config.toml
vocab_size = 4096
norm = "rmsnorm"
init = "orth"
decay_shape = "linear"
max_seq_len = 2048
Each number is 500 + 40 x the weight over its row's rms, rounded and kept within 0 to 999. Layers, rows and columns count from 0. Numbers have three digits each. The size before them is the row's rms in percent of the matrix's.

# layer 4 MLP down, 320x960, rms 0.0906, rows 182-254, columns 768-959
102:466546514518436461511552472526488464496540524431544547421549513511495489567492508529450468513408511447494433515517495498488534553506549461463528509486537504455573529548489476482398493504444472469496545501496447419450419500489510515475451477532451510590503509521440515525483524509485440471469423487438522560491440406513498521521524481507474432501489479552608448551482561457489536485462432414568562486559550485420501456569452511370557466534549446471494476539471495548505479512566469515524464490483512499537513517584495465530446509405519526509598484466524500457502521513498520511
100:456489525465495496520485548525452465501507476515507541443482500571505534489504514590483553504471484541519419480526461522480532512530605554480562444493412451468575497431558472575486473474510445506520486577465518519497529475561628468533544541557424507523525490479507473533533581554415517495495456468472518557521450449573528527510518510502469488489513550484527535517466542528457499533505574549514512475532508509507462546531504495551468523461525541511532500462547489491472499523509461428514547522533558518506501516545546569486501507463542459505452494456538480469518529530484436452
102:515455511522531454488484529498524454459513501422490509536538525535489458524501455410516446453526525499562500622383514398573542540491518500511434455531500515481517509524481465470519528527524491497464478509606487504513536539494526501448513440461537505478441483544482517516593501509491462434464541486450512526489540517570445472431505548397555531470449509466566562469468537476426529500492488493498533503504544494520476509423454520481519481530462558558501515534487474492521506531550444518525474499474495531453511499509583494513495547508570500489523501515447577500542454478589513511
099:553507511486538549533484548534541516469397476495511567536528462487509553517540488532488530460466496445583449554514463513504589542453497539495588539505553496458516507472436489496506536503534476535503474568568510415518524499425451538563573485506466463491513494543444511519568456518518490606533523497477535501479501474490533508483523472494419506512567527526559484537482540482483506517599505534480488492614537430551502527535463517447444480483488458461540484414570446452485558552537565463483478492419424501493529457548529548485443568562508468513434505446554433554520509497524458495
105:515531418513582500505486497522499542544486426511505519582559489538520512411476490459545452450486537515506516485447531489519493491463594482441475557445495444519553449571480494515506557420529447540488560483470510519520552580489529440505543407480456448506387492470479533502521568574528555551478560490530482511462478486489530523505565467549460475551479539519512522487584482562480454523495496524579514502566522444514487489505488529555549530499454467556619591509566508410547477496522478478564536516544460489485557517569504517510476572479479464524498548563470513562510570477490454541
097:448508563536584517476488493503555504518541436535550546486466542471471497529447482494477513484464523518520458473468485500504553534589468485519518405438430539465475455425546497472445459507529516554526482530490495535512510452447579419474534393480493501540481450499479510528490478441468547505549497511563483507475539463492569419500430542433543598513458520491455418483466501499501406477506481558533391515559538469525536553375520529449509509563502491523512486473515501455540522449503512532411484492432541576521555510456486508508498415522451539499480472521550573439366479510545529432
103:516554551434464476520517423572471537511487492546502410606456569536471418494468475488401512481443496483476490558481500463489588436475481454537526506480519514549491456516535519524481477515504540495488488492481447461474550476527502510522434474527531487545453552556499464516506477457552583488502487490560591508504508564458421479511519447502553482528457501481423551501458495505447440590510395521544481496577504507575487522494546479544487544561517500509445472432479476510452463516492499550468525514555552426528464483468483541471524465504579512471557558517588507507545450525459423522
101:491580487507556513478507570484591497516499535464491546488520506489533538480527573443449477477541550534394499484601582507455433516458458523452502460453509439511481513472571501520466462429539540490535586476543504441477521533522533449438439482510526576539506466459457477533489499537498548543525529481532554571498595475508596476491536512435550454574541482561480523523461466502506491500514550444575464471455488469495520505521513547475517530585534582502481460492532523472454513458485525495508498532582525506450476468434468464530557480496475555488508458592498544497496502510450544503
101:507486543490455585506511468550372547518506463525502432505477487592531434581609502473550555537501477437472517521514589463518506476568485493404528483521509457469466509496558436489602441441510462532495537531524502479535606518531514525499602491481508508524481491473531515490564468495542469511505516529534520513509411541505507461470501591423434513527500458492444486515527517521511454588501471491569549487469537405503455488498475468533490417431514517530474452487457559457498530491414473546523540534515520479505532468538490491519493427488463559554502582579482517463456434396459532499
097:517536449524529503559485529540558526533597540499535527407498461483514448448470464522520525542518542529459488554528479489512504480544476475510496453543542436536474509470460505451464484462573488476495522421469460540533523459398519543579510514413602530504433528460436540538526452498531535488488561476478488484523542457544528497466511518531541564472620482527450508394577493489499530515511526493453525580457496501499574520498496546459444486489488408567544522414422426569518555467539493443456536481510442542487530580425506533491448513492515452445498473507509514514447558489523490535
098:470538470477483474531471493450411516509454506470524475493453515444494498488396528508477462506512489513518529572501449492539479527419479550464409490471503460449500523483505555482497527568498534511560458482601436488457490538437526526545480459519534494473555533497448487508488539466473533517485477481434477551562456538499503498527547538466569491554548446460554545439506537517480494489513453484555495427467508498456472546494474419488537502521513459471518544525456438473542449544525561494550536479530510553447476465475594471516462507453519494460506545462451456475515539479517561515
100:516525530580485548575474480448505510565486479541536459472477491509523535530505524512532476556490514546526506464539442493444504503472596453502493459555467482502492393538515487441503473538606482454471466510470603488463486497444480470534494501556544493529442511539490516464530500476458495479470488513449427508419529520468507544443532568529586526520498457430495454488485495463469507454503428468473599561443490437503562469511499471451485485515504533512486523481487473513500495437547542519511461471484431572489535484459466471530493460539490518503482451545534454459489490534478537479
099:484460547536482505563481522511484517523587505528506553469526386526536550540444582459525532453489546536476443520534478478558509489525474541493504495455489444456569566504463463587493544415473476538540481514523452552482585484509578381539417507534490512495464498554481496518535472465458507540483499549496503461473482503452471517528494483525456461526414473570535438517617550534441485500497491472466577455484528441511507522512527488474492460461545529553482503437385425477469440519475481528510568464535505487494559506537504479566453524477479513501498451447550517477544549405449470578
100:531484488463503427480463483503533460562526490441487464476522499508533543528525557435472498550482524514507586500532460515468526411447592487483459452546466453424507502475522535548487504465475520541493475431513470525497547495506527474438504476520429534465474531524584497468521465518539495453519547472496547471557482577527531502522506549449423532428522518519526572555444518477480525512545537520461431429471468563489488517533570528440497516492525484523487481530464507418558468505546540497409462502511487492438466534446445448537493514455462541446542543468537463503447443505536470490
104:508456509548480477511534471569533499511549497500467554556500466493494489470498568513489568525479560469525529463586507488502541527493465485501470443474455536543500495491566498451524449558494515536511557491447463431414481480456507468544516509502489513462432515541554532528470527547507486534492569521497598548445506472478525551534490470474456467526410527500459503490443474553534484517532539511498455592511491507475465491530484434506520538524520495526515534508517480477472492492533434511496600505533494559554561454567538522576521503474506494499532508471548565504542487462509519531
101:512484508506518472528457563522462504466502529420502487476571521577513534542505481440532534501482506415592495468504468442516536526517491493459544473480539522580476560479498548510537508480528466548563512555579497472504426525406392576481495477500549458490503522441577433465442497573485536509457422598487425461517428529503481540517527511477548492529479486447515524431531514507565474553476433537469499464497441461496529520507557557548485559498463501452510571573476442513473552480493455452460549486517512469534542452453505508444556419540500497549440505538515516592531523442511476475
098:505438469496499492514588504523414512426506520512558559454510501567506567468555471563517497483439444415547501487467529482405551497522515514460455506509541499555493465507480522475491516516528540532459461492495471545458550532513565509480513464518533514523473452468550468436434507503446504418486509561488554493441519427489429602497541485500461548519531522482513537525444507535523549446485497486482467574498418436483485479521519463579498473379462518521531574561466550456448544490484483463501460474553486479443532508548545442441417527550452454475459469493477413479439523493480514453
094:515519483485469548536585487538509502492561522472516512556522528537599565518492466464571483472497549547507442474463470480451513479534464474602496531464490478552504458477508515505415442523471561531532505490537519486509537553514534544457541461461490520521549511485560493454466562422513483520492487526481477564522433556568501500406538510464577549506489562507501478537470465503499531494457526492499547501543492543503540502520497564525485485583470430501564523551505564481468516491487638485515478537474550469594434565516493473509491518474488529524498514510493538546500510384531521548
097:536555471485468469503484475517562452549459515450530563529426409476473503508509451537446512472450520563600535464473465466501498492526490486507522418563461475504543480528527504495547463444408487474496547447485524554498444474566495510432516461542474477531527573548434452491480473518465546506526518554504433512539480510529512586522501555457488494390506462519511514526470563515442484551542482538443500533531476500498544525517517412490503475479485505562517511510470457495573450489487498554526521449430492548488545549524442478576495429546476527508506509504598496490467485439559470504
098:432537480517517561506439461491454475529524558503439523500446492468441486529510516517538470520570520456466537479479525494495478428488526475525515509459542503455491467480482536510498472517530454446518467522490525574542510560494509555472549476555408534482487509480504503465544497616510581527455505570494508430512531496541439463466477451518558508438477493513541467470482535513504516536498537503419518516510503494468505530504434499544539539575493513526465499542470541486541519469502447498534559575451418526534514497470533504441549557483563506533393477454512538489455481539528401513
097:466547600460512508487503485506430423546509555465505435528424453449552518539521476501497457574486451480550510492563519506494534539544501521500508473477477502472484514541585435425564514520519542459522490418459479434474497538524510537514498462494492465516611529461586441408505509462503435443498500522423508474514568490499480534483439516449483515465490456534540544496467568495463538488542476559500528578512470466454544461505425513439489398495530472497466440468413477519534436474466514505515500591461478454512513405486448532542499436488539441457523410467509541513502554491501509505
101:486524516456573565431538503497489464433554524472501473472458522569601532506513534480520480429514551535542513529525497498546522530517470536495494643451384452478446419526502541520565512575532454455502493402485466513494505496586514456528528446472471459446505402494463501588543518523521543458541506457521562442535521526459483544535438471519446544485536496436524452490440448507528512526457506478471504435515527493488546472495500541561511552536450493580494526432448486582520437479449498464437499508488546460461436547565503524435487524474494501543506471516499502531476482500489517460
098:487481506499511472523503516528541472481465508476510571540513470516468441508471544511503568465501516512434488471551594509531515512464525537502589514482471526442503493487498498478542517525506547546551529551465521536469490511510512479605465549549589591464522565454556504533507526486438466497486481518488531504489547450473509534500520492529510506534523529522395497447497496456500541537562557482497508432558555454569499574572504491497561484516475512506478512512480475491521457495509533511500468515447496561442532502505509529502561457523435509483501510456490537563478460545490529434
100:504425521545440557460460520525498511486508501570509463517439534483479510532493527478477486553605534518548554530530485541483426524526456560504472517498528536488479451418457546486518507473510535470467479489562451478559388555476543563460459481564484515555437503540503518558534500526551541473446486437446531518550506430505456420543508562407473427599465428397490472515503518481514554468546515506542547439501486480556520441512487476541457556488583530542484416546530462406448556500560547500474417506452477520512550502470502517465454571495508494457532524515529458472569534479464468483
097:470542458538536593522528525535508498485529543463515557480515556599470489515468508472520554495553535462381490560500462479488521528482491452521475565498481487488519468511543493553494457514531464420492496572456547515598540562443571456546536460488485520506488502524498488546523546571596546530439512563530413518480554534465509514538452440482445471483507502517543469549485430463546452541525520532485486439427492493479442443537499458492585532515479457496465404462492543475446455532500516495449551442505547472488438455490525470552485558481467504524501455463447490496519542467479512563
101:518452558512550544560558471548530508567456480514440521556429457471569496466451457404446497465480522432451491475495516431468519478491545538576506526501536492448519391509504492496466406475473495545558558517572510487504521486534518536495449536493517456499512554531471443478453530494437550468471545407511493537430521454477454546469433460512497468487483492467572552491461473504448492600503493456534506469450487471471555550538553492572507417497447430509450467557520501541507499456522469491476476549549490505474480538446474379497452458501483415510479498480504481477453515422492535523
101:456517548504602560516471477440458527506457580490540497514505437510524493544479594505437522520480444512500519482423446485464490465429450528505444494574534498512530489511533581525513490465464487484523456452482515498463474474508486442505549566475496526523532474512517517549489560532570526472453491478536515520570509525539526482430451509475532454488578445479479482533591531585585481458501479520523462473456486568503539565514451434521459450499505511567482485431472536472539542480529543583524489474557446562511566509567498455497430478498485500528504507517541478429507480498490494521
105:512525567498531472487475544499497505466454544531556482447500518602517563475503497536502525596531494489576465527477495515614503450474618491484500465518463501530482475474449451549542428436544507464498475479522444516503489465513535510537516496411467539534541512489507472489465500459521516470434478547587518519467488506489531418519554502514506551470570490488570408485434522538505450436542509496524476466440521499541540585460511575487499501467502524527497478505520507483431513524569572446494524490520550547463505459535535515529460513494500549483501511495506540581573488435465515438
109:503567442560494519516430561565504512491491554479541523508531430527474479462518478509447530517494498464521507465550521575494521472573437404502520481512446463565606570500516471547469480509486483538466498604468527444496472427495498512496477515498537519483561515580465566560522454481551500543479563557472556525445499521492541495512544463473405504501446544474477540563502494455563435548516564471508453526482460473567452494472511525481441573489446546534459525463471493554469562584495432465495512454531477492520529501479494552540547520454513505508524474564506502480476503582504560491
101:504478505499452520550521476521517476483547529509451463466488524564542507479414500480450524464511472554559483488440416521428485500523497508471445471587460540499507408482494495502528466541499510599462486523496485545480542490519557569481492523491495538471503508455468498536575475545469552479511575513548487486486539503541445540465537401495488586509529525467487413472583527454519527435489434458518542473437446571549530507524451500497384515532534564510501520590478426551460438435458508460470505465440482490491508496531486538514508561495519559493480443501572504511531472435394551482
100:476499531460505540453568511558557489529512518410519570479478439508509481454490519494480534483453452473480517454460490579510499458481530567483474545490537451504479497521421502455544538522461454574483452410496498516539448457484449528535488440488504426448480550516472450452498411553462550468512494538545557483432525559503463577491470548485492459532492454502490518474541489453527488522451537525450559516439510500491484518453507449495512480549452417499583516523447462473543444460472543529453447520478466479431511547485541457460529482544527502482481487554559479431482486488466476552
100:447449540446493483534533555530479461560473493483602476504472450572542565436502529467416551457486490467462495513504481514556408507481491545573553491528517532443515482523506419558543510499511561412512502520481515509518546524484393476563523523469504527516517505515471513527498479448542446480478556566533478385463524410521480440457539489465489495573507437548511463597440546553517470474538481521542513507550527516449425522503474496514515521476543503471510496454532529508524516486419512565514550500483595515442474564533525477551456480427461562474464505554505482477482443547495499474
098:459483452522464499418446438511517529457516498533485578488489513478498492484434538520500432511487475426529488494455461493535484526465445518485481460503460595543537512513546525434506496579504496499584477478490486504472509518567528561465554477472514526533496501501469498490477473448523526506539481566477422537519543579431453546493537542497422510550541504489567470546535415502627453595526555552483497579519549479451470524608472448553511502526451487477528502529522475517574461493564407472459552460545549480495445513452509481474513501488614550529510545530514514480422421506542446473
101:506593557383486486524533449497492467493431517434473543532519512483481517556459530429490451516496548542481389464495555510529563513499535457516549543508476469458493414549577539471586440535419514495520499543511512560508461500463501423455483528474510456573544444511468561564433474489456477605471448471510505505473443518542483523450555444411486459543507430465544525465433478512533525489494510486538439483483483515485493455512447515533479516430515496514505488502464552472477524498518510464519474448545516515522519404458427477477508508483452434484487442523491492439488493515518504468
095:557551519546558528456506524441440510529491472469526479478558493572554531539454474477521432474456505548423584451537570529516463518435489510515453482519489557513518527485502501478431497498498546477446528499518515486520486545474485525496516546388540543456479458459468535479556485480461557535489518487553442444444492396497533466484564537513483561481468501503447539553479520538502490451525531515528506439490505539477459547483476531502461483447480500480431442549501556484424490400507439561498431463520567521567532545486528562457470483544492535441512496480477405513560482507474493507
106:507476521557533509531423549467564577480537536539512490546510499500459485402456490517574493495476469538541485478481546570543511478578438492444436560531509519550473544482511472480474516500491527518446471534454413497510442475494553555524484522514432485548513506470485437528512538518470492480473478522517482475469618480433478529551537462436496509507541579475454518490477507474555508527499505525448491593430476536525465541560537488498442456423502497458504522539537460470455479502475557505522500473451505458585481489516538512471506494538434490570445541481521487500529433512461517586
104:467474434529531496430517496413529554521626466528481508468435526575453488547521528487484513460550580519496502539475533491476557434503499439541501494561501454482463442484527500481534521522515558530486557512484501511474506519529526510487503532494551518513578449542495531471466489530527569477454485529535437463480573512499488481499474468469585538584513543515473472477482467462448522494567458545565545469506524493502492608552475507477507534484505520503497490486472498476522523462499519475536500508493440525490441484531450541422489476534484498514587514480520489499500548506431491533
105:577482513463523478485555513414488529470496536442500500524493538502586439456526471424600527610498442522510473531460518544542402487469480516526536501506450465444532427511522551438568524538534489433537524448475441564474510552456511491453501484475540566478532466504531440515441475467521506574488518522428516471522482493475508521524512501574577486437501500569526448532481475528570446497535487522531476592503439385452514554466506523446444531546585530491565504470584547498454538512544440485455519489501498516526481453503476506488513434491505563571529482514431511557499546463564581502
097:457575548492471557470519510544484437475507469531520512543514482501417499529527509547496452448543482463519520536470539537570490498522489475508543492536514476532490474441487527434518509568454483482454537587556489513530454545504520471559567514500560480534504506498487504462496477530509471444517525523500451453493506426522494452425474427556442470459498527501487522533578496545463456449512519518534472449500481457550493538512476630464518512474426526467469514483452556535500475458572479477511479500490436536534551533417508490531572499478470467560416505516527599515475541450576526503
101:526524450463436485543418493492499544561479536518514553542521475477468483521530500454455483583508581529465469449494525541487486506472488459483481439465563520482511481468499490526505560511515463459477544541544480500492514468493470524463503505513559512500443419502476511454551521546469516517487548413480453427583506520549535478501525443456477541481550547525512468533543497414473508559452488411457488479498509436490521477458508505480497485459499601464499517522423513517506529440534563548447487548470418513498535535517484503472506515479514477510525543543518577582543550444490518504
098:498524523463542521554522413431570506464505509491423483462580472499542489520471519520449523491532514470494507517512461573496463522473482485535536470492489510492542511499538444515450567560503401509475498516513525462503509543485466530512489553542527515479537531465443469478548464528450447453549494504528461541479483563507476501520495497554452488496432520506505509485440609544467499523510464465483458433509500511498503506506497478559456482526513514586515511491522551521509457454497497449536587508498456487500461442524494524477522466505489467502519474486497478534517551522562460499
100:512573519562515508450518614481566586554451444435566534537471414572569568523529527446588529484500482491520518510464538525491443511516494536507434510520507489499503514539472510368481492515547583477470431451530481492531489499525474502545485542538584538507418574524540463495512509496528504454448533551534486464463529471428510536500460535499474506543501542498515504550494456508533442485578484550478578527411428483568452485480571499488558529579533563506473497527558517470494406559415491490493509501496539504488442520524562477460497541407520582477493570570460503459464431491558477530
100:503457457526474597535438460506556530521568522529445539470435597496560495505500471499569567550484481461501483522469518421527520431524490467421521477484470462493506504499521477577491560527516510530495590498485489479456475499518506469455506535503514505454524416435495448506479405488467499511511452451531494521537562500419487475485554491461483487539467521565497518539486508536538515456517463485418526459493511507448466465477512529452496514499395417425495495491442461477530554508492447530471484515569480514537491475479547439511483451473523518492494493452561525507525510496507461522
101:503460468501501469452486475453435492508531513469574473494612528542439484577465449484560565512510488557502467518508427501507535522466561534529441517512533497533552447467497504443504509484459431483531471470444423544481540488487464514505554495523447453538522480500557503502541530532499505514535516558515508551421539582556473464555493477516466461552436524490520576524549508480590500472528493538539496435462533593503494475469515518533508482518536505576439508528510465461513550494503499496467488495539537555483459497560535483528475547513482546558463521465461462447483535509515499441
097:538489481565536485516546533393525502468561470572482518461549581549502501525493504551455495396517524473501582484430446468545499516540505499432442417539506498501476506544485460520443441440457501461456505530484433459496545468511543495536510568519452496484521528463457473490519520452521482539427495494548498494480498560515435563576532511523530503480524496489550562475587463490485491526516459532432494478547465508534444464528450501480514522519513485499536549492512561508497465503580499544492542524485588433479443528460531569463493466500540503508476542493543480425555438475544590533
106:486531560546525514513490360499574462462473530524583421572514531490436510508506460495482489532556454535615462580386475494496489541475525504546481544512537491506507464540538438446545497512517541532533493559510516458456479475492514450507460437454518497542465483446523415528551481549475513493398470508396525541567553481466546484551459497545492451544503451527531461502516511534525519451477522521566452470473445432463511498474563460534516499533487505474423540521490478506541487422557503547596467451447474501444500502488432507419547524494506490524483551459462538490468473483502505475
098:475418491471476502550413511374456433480410480554531469504463453495490520534491430526510510445485508515458486565492536505446493541459419565491535444492548504468540459513563521471516459486499515485526427480507428467468405545429555486522525429510436492512523549507464500551508525522476544452454476528492494457524438492492453532479503523520559494541516492438529450426496533528510550489480508520617478479580493547534532517387471495524552424445467549495505523521518444462417542500526448517517434484515462524529574532504493471527497516480486576529482465537469480489581480482535579484
099:494559504543394510441513525518418440462569443537471509511584529492504521489549452573479446450443520518485524532545530542490495511545469506476506498521537436471542603515454493519420535573519515500524436469467436512559491501403536508546591521552494499504456462517523406506523540497542493508461486465498474547488474380585495547489567471478467549431577504564473421497535503467504463506455510476451465472547513545528497537556523564507523514438447505485485494459455461487537551404562557465533441464471508569466561538480520472583554504457500555476481499507483393507539514465486495557
100:594520545510509497495479509498512420498475408530537558525567507482447452465528550527484529526511500518542561485544506564497492463466470435493560509478535449490530466564435510431538553456472459517415498473441556510523536497464541563522461453453432468515560531518486496453555474544515490541523511477502513467514452490484548492519425514494543513524526563495485460558564489495497525505512520485477491442506527467522519510530582482507447434473456565537465550492499505502518412496517557477538497515555498476495491564526510448527514512552523469508521471564485476487514445451524416534
101:508585525564475483544507497549407492525450602464551513484502533600483490474551515513533589504475488469489510460442491534465466399549506553479465473474562471487526534482437525524476453512453505490490459511465478431553503452498420442519490434548544533467502517505442501430552458553487441501482484520503529510433454508485570482481457495529520472479458513515464402506503503493536468515462492467492502509534475443571547482495477551517477534481521531534469504515500503513504510559490536530522539505494514476540456525487414464567465488506470576473474520537422409478518522439510487524
098:499486506517543555463500455523524468521526428556577486481534470542485502489481436467447458525497495453532589398546530515526439496447457477487539458425546456561490476559458492563444475420469503527505476587458601420508489460410520472491527536478472494455433519469482475501458528422497484495467466430496487494439500498478430524588495531540487476515510516525514464540490482499511464511465575482483435396536565512522499462512473477453570520527454485535465541487428463362493516528491500499534466472488460474505569510479455505390501473565521505573546519473502509543505501493488506514
099:436474550468442446418533490479524552470506513543552456555497446506566505535505526518549473489511504539532576551616522503468484489515518419455454457526502454507513497451421528551535507456544509539534465463488533456459588433493466444465514512479495543508529419474528491509464550435535468461521491552553460488518453509521431446574480498486519436469520490553548531482482567516445492536461491541536518465494488498410502507474572548495579584571488485460513492534542482439521534481512476519524486489555562488529523447504520463510463479447559494477429495539532496482522474479459512448
096:449492492486529478479482535470499566552469511531453538498568523455513521517499485456468494564458477415512391487508454498521464546542516493476494544431509483452513471482523421469513483458505487498527430475515522511496426525550435481486516400436510474497536440517506494522492573547526555510554520534486480533452543571463465545526548443557448471467438456535494516483558493492578516501521471453510503555541484463511457419567520557466420477476557457527522611498541529487533538530510435510498422444508500452520535524513576453506503425507438536496419498547519506444456490526518412549
104:548377485552459460567508514480531486567511526458447494532492474505516503508440442520573538585549562462469488461457558547496494513570496558512509550518470507476512497513551547480429459484457517503505498481440519557438580559553477575482534474512455528496494511467459481507446497499557517488574528489546559435473483499483484481486531499531502475602527472546417462519499526464521521512453494561553431548408500560523503497432437437516495447567536578528515529522431497561530527522510520494563462508459385547469470462516431505488480491499401526547515482544486462474562575445481519479
097:459534463470534501504546535510499490461507509471455488444544512552513526522520501478505449480478461451511524441561534507481476526511464469548424500479488551478480482498564488535447438410469502522530454553450410549536474565580538431442459538465554523561486435482448486568586494493488488485593503550518456559497524490512515563448547535471510490493542467550554523540535555509451466450519459556508492535497456531537517490455504480516482458485458462498429452428542515420549404538482480451501521525465465494519524554552424542493511542505501426502467471481388559561516544480516525499
096:463502571489584464464453432442554529459486468490468550493565469536523471501534477521512511490436515500535555496573443428503470486509531510535549530555538407489490491457380487496509484471537558480548490509542580450532457463512389475464508511465499474550474538454490510438510489449543606516469464466538407523495516480469515536521534567514522528444492467567423476519455500486520427429488462511522479447523511452464501521476537523488481508540518515515468489519402559515415498544565499525519543476434440461525567534501503495505489493405533522518511498571524510508481500505463492570
097:509511524504479495531443552510487519535447498491529558492467477462484547514566576486490459501586442503445503556454437512477523584428534453465492462580510581522491508489505444467478511448516506510488496474555498490525474456541460471484447507501551539493480447493455466489574451595506540505532483600460542456537497511483494509454524522525515521450550545557417454497533512473486501473479480487470609494464479505557547508481506544494539441524508531527459471530535543514516520524435486480558499425541520417423447527539470514517475488497462506491426538474498524513548511499517513460
101:448491471471479557529549478521528431498466486417455509505553422440476428529535498469499500522453454559475505468436511425537541515541505524486534457526493542492529513511508512552583464516543506496408544542544556474482451497517537502437552432527554457512537399543521536553486467507495519509489493549516456411471481542509554562476536490548490440481512499507515498571467472537485552429392585564504503523545459494500539479495522512456518539464557475436509533530482489471535502455574505443462443438489554481520544508506540519432529527478620454452494518508482486484509561507522526432
104:428506469456521512439515496612430568452587485494477455525542456590494486537417452498481481560538513493480561638543462505455490429496547423504433528615512440503483487460544419521551498488443523502516517464508531491489475498475522476504450438461543489512520498536566473506533541483460476563481478545518491468440538539526511506536524494493474506560499516556477524560520478511465560499508509477606514579495496428537520547448481489533509447441490463541546581599523522511472525490470489469506475444520490521507517556396589484480510453441560502493529549554500566523432509496549460542
097:487487457438512491481475457508464491504536557494467462503494433511489476464400443559508471547462567473487413469534456483515502472491475508488530517583510430427499485468542546527453458596522436500442478470468518493553582513496493451526446503479449568503535551458487507524552478498496453498571529542494527543502539504453481555463474520535471533542518483521465481558476478464476463477545482488514447414544508506629540469483480537443488468499535506469536508461499604434459486502480529500481490494403476499473506544487469508477519525496445489439489560528431469552480536454504541467
106:470497478454515478539496528557535518495505485489565479590512560451484565452476534485511555580496514431546475569488512547434592488492528447477579499465504488472488514432498523526509494407544530585516489478450506476540499523484501552450508502525540499496474556527557506572425520541479497534480501505511460455513496543464446433477521435512478462484485466505481541487494542535499519546521559524465505412472469518450446522496454498494472483485493530537432595492488480498444522515536491495517518490571437483591513528521492524478546497542503444529457500476398513495454521485461444542
099:421537447487507530499457512479430499497480511490485530498520417530480532521486475481533504521481504514489475492458508470531458425557505519541507507532477462548459433484520507510586498494503508455570434525486503552487458499541439503516453499489542466539513505550439528534414474503467465474467464534484484554524494535517472552415517520518520490515467526558546493517471450493478466495448515543482483460469434478451547510549487531472571554462495503532456540520528513501477536444506547522478513444529457532514501506427449504498568483486560473483487556467575504494479523518489453419
098:448465530514524489501532480533527548464477503498514424561453504457484476547521515502449492557513503548458511552434440423563520551480565524534512469506475517460529523492465499478525531488419512469561517517529516470513514477399470472373467533516547457541446453422473550525487462496546538492456498511496480449476456453503503543446522518477497440553478518519502495427516523418465478512444568553463574403484541429467434533527460514423588478492504568457540461568450459569443450483533540501472522491496541465499528466541538440506508464504469489471568470503490525474544402426496569519
102:490492513514467449519466505446479478482508469485561485446520577591496563457439435471449529464483471584471527518464504566580498528457508537567544464546505516505480520601410505492461504465545524443569478462475538517521437527549512478473519497503456483462484528493526486557580463471547590474455503523563521524580482545480445459530536500457536425478517540501513492494454556545541539521448488524530520483455521492544516499488448452486489575460518485454565496510451521529520529493535503436507522438559513532553568525418544456551549521460457502493499489511474535479563449461514427457
101:500528538427513545510457392521518464450483465447474470584517488473535488556495624550489544511530535478484538500483491489486452474452505547532443518570518544552488497523508510490539500530408491554550482516492516485539473495433493503443528492599499521490524518501476483449420477510567443493437477538503520472471497522490536489570483520545492473482568502478536500500428513517457442546474424497507567453417516513499505539482531486466517535455532501435508488460514427516464554415519543503518461502428521520531531526481519450489502460473555442473431532504470475440565464504507449483
100:451548489545484469550409443445515542426511477465475526511569530562518451488522488465530512498563546498543580527458500476485458459487456523479470493474540460496501508494553453545501611510462413501484439538548488551533531439443491545487432470505504547505450569498509612535521500561516499525469495526418505548500564523540460433474542475547477496517459544494521497452504469514448478547516498430453545457489442547497498530475478497545508440499514545478562479448579478452475526540546492481491435426510459519462463515502503508493541414499477534629509449460464516502477434476503487526
098:530533517562495543496458592548530471507531486431494497420583512585517519438578474546528489531519594527592514494538459412507468535508533501483550447550470504460468441505518506498547463442490586488514531498491462492574501505450504493536493514500580458434474471486480585438511474406513437524507447499456495516463513537598575533550549532479453507439507463596459503499559457540546525491473498494509505505500445484532519530521444485570466479512572487459522528471446547480433509561477450525480481499475472480481462487536550460484521542549527472514460558460502551570532419419479519548
103:448493533519518528520501531464522497584444474520573465486589491471567543532473479508482447517564525493480505464419476454520525465464500512444515516550522493507446492451532520492495429489512537541499526590505585448514518539544542460527467457409505423502432452474534512523500449599408459483604480439517534466462447511517520501459454464531490532514460483504546533543454454491454567521487517499518486480568451531520475545492528488490480577446451538415504563557393501450494494528458469519537515499487475428503501518501469468472486531514487458493446505490465471588537509483466575494
099:467529543504492425490518533507533495511554534549451447524553555589478489463486493489429488563499510474495481517564507509523490531475579393519623470486527441451473515550538446573498453549535558461566586418519385473544463521449543537438497534496502513443499495436509488463489489514443456457444539478428502518481527487492551450487536500480475474450434491537429534460509448506487472483467502506541457485462559520521441536518503498486526467557447453545593503550484536477543529487509446549490475524496479484464464518474518457496529507551555551502516487568460461541493581495468470557
102:449528501545481534466421489568479515480521461447481518411547545549446445480490519469479489518473511483476457536442472499531493507533555526565451468531495553454439550541534511515528496456499495483508470564470438499437422490502479481420439439518486505533464461510483466489521469537500550493532462398548538458489499469542498491507506462614497463512506490455500502488464512439519512513516505524511491519508500520437489501535562488512479511498487458447453377464556491495507449535586514383488502519540449485450533497494492424469516519498547459568505521456509462485492484517558573532
101:517472472514540515459506494555485514492454506482462464506452509485497537481482504487520505569476545426471508493470481472458445492607562452543603485483526495482512494479453568427556482538423478460545479516566419479483468483500480515532486529467544454589509480503458537496530439508457513440444565516454521474534520448530519511462541511457448451486594482557475440443482575487482473428548468526505519427460508538447446485450503501483498532476508545469526452588449394534550524508437505555418536609472485490469514496532485521503574459528521446463473480517546511497527519446535543488
099:516478507528521464566527400536586565443443480502367555527432465399443577429506454473510514510515556438539539494460499499573520502607473505451490522516473507544528502552525460522445490477467486495538529461499477453538575455494496497569477462498489521566523532443599483467427549387528495458503516528487507522496445545484464497489509469468475513546428490486467435512478500508474451568529438510506428544476488503486561463546522467467483488505511519498483443456535488479451560570475503452480479527471583511502493590492479516454449473477480503472432528487495501449510515485501485476
100:541441506513446504574519462494509488509549477521506469591502436540474391500475481467462436556513450498467464583493558519580537530505557445528476486473490532497456485489493508495440494512500530466524501508544384491542527478455531493508486481514451553412516478473462515519532521534433534555542487585447469447486468492483598535484531558494546465519495456452541602551472503486564500534528427437577542521524523414474506494426553521517563472512519509585496497549524495528492453444549498500512429532563491495572483472502473561434545532571460492424511521521496520546506486506426462543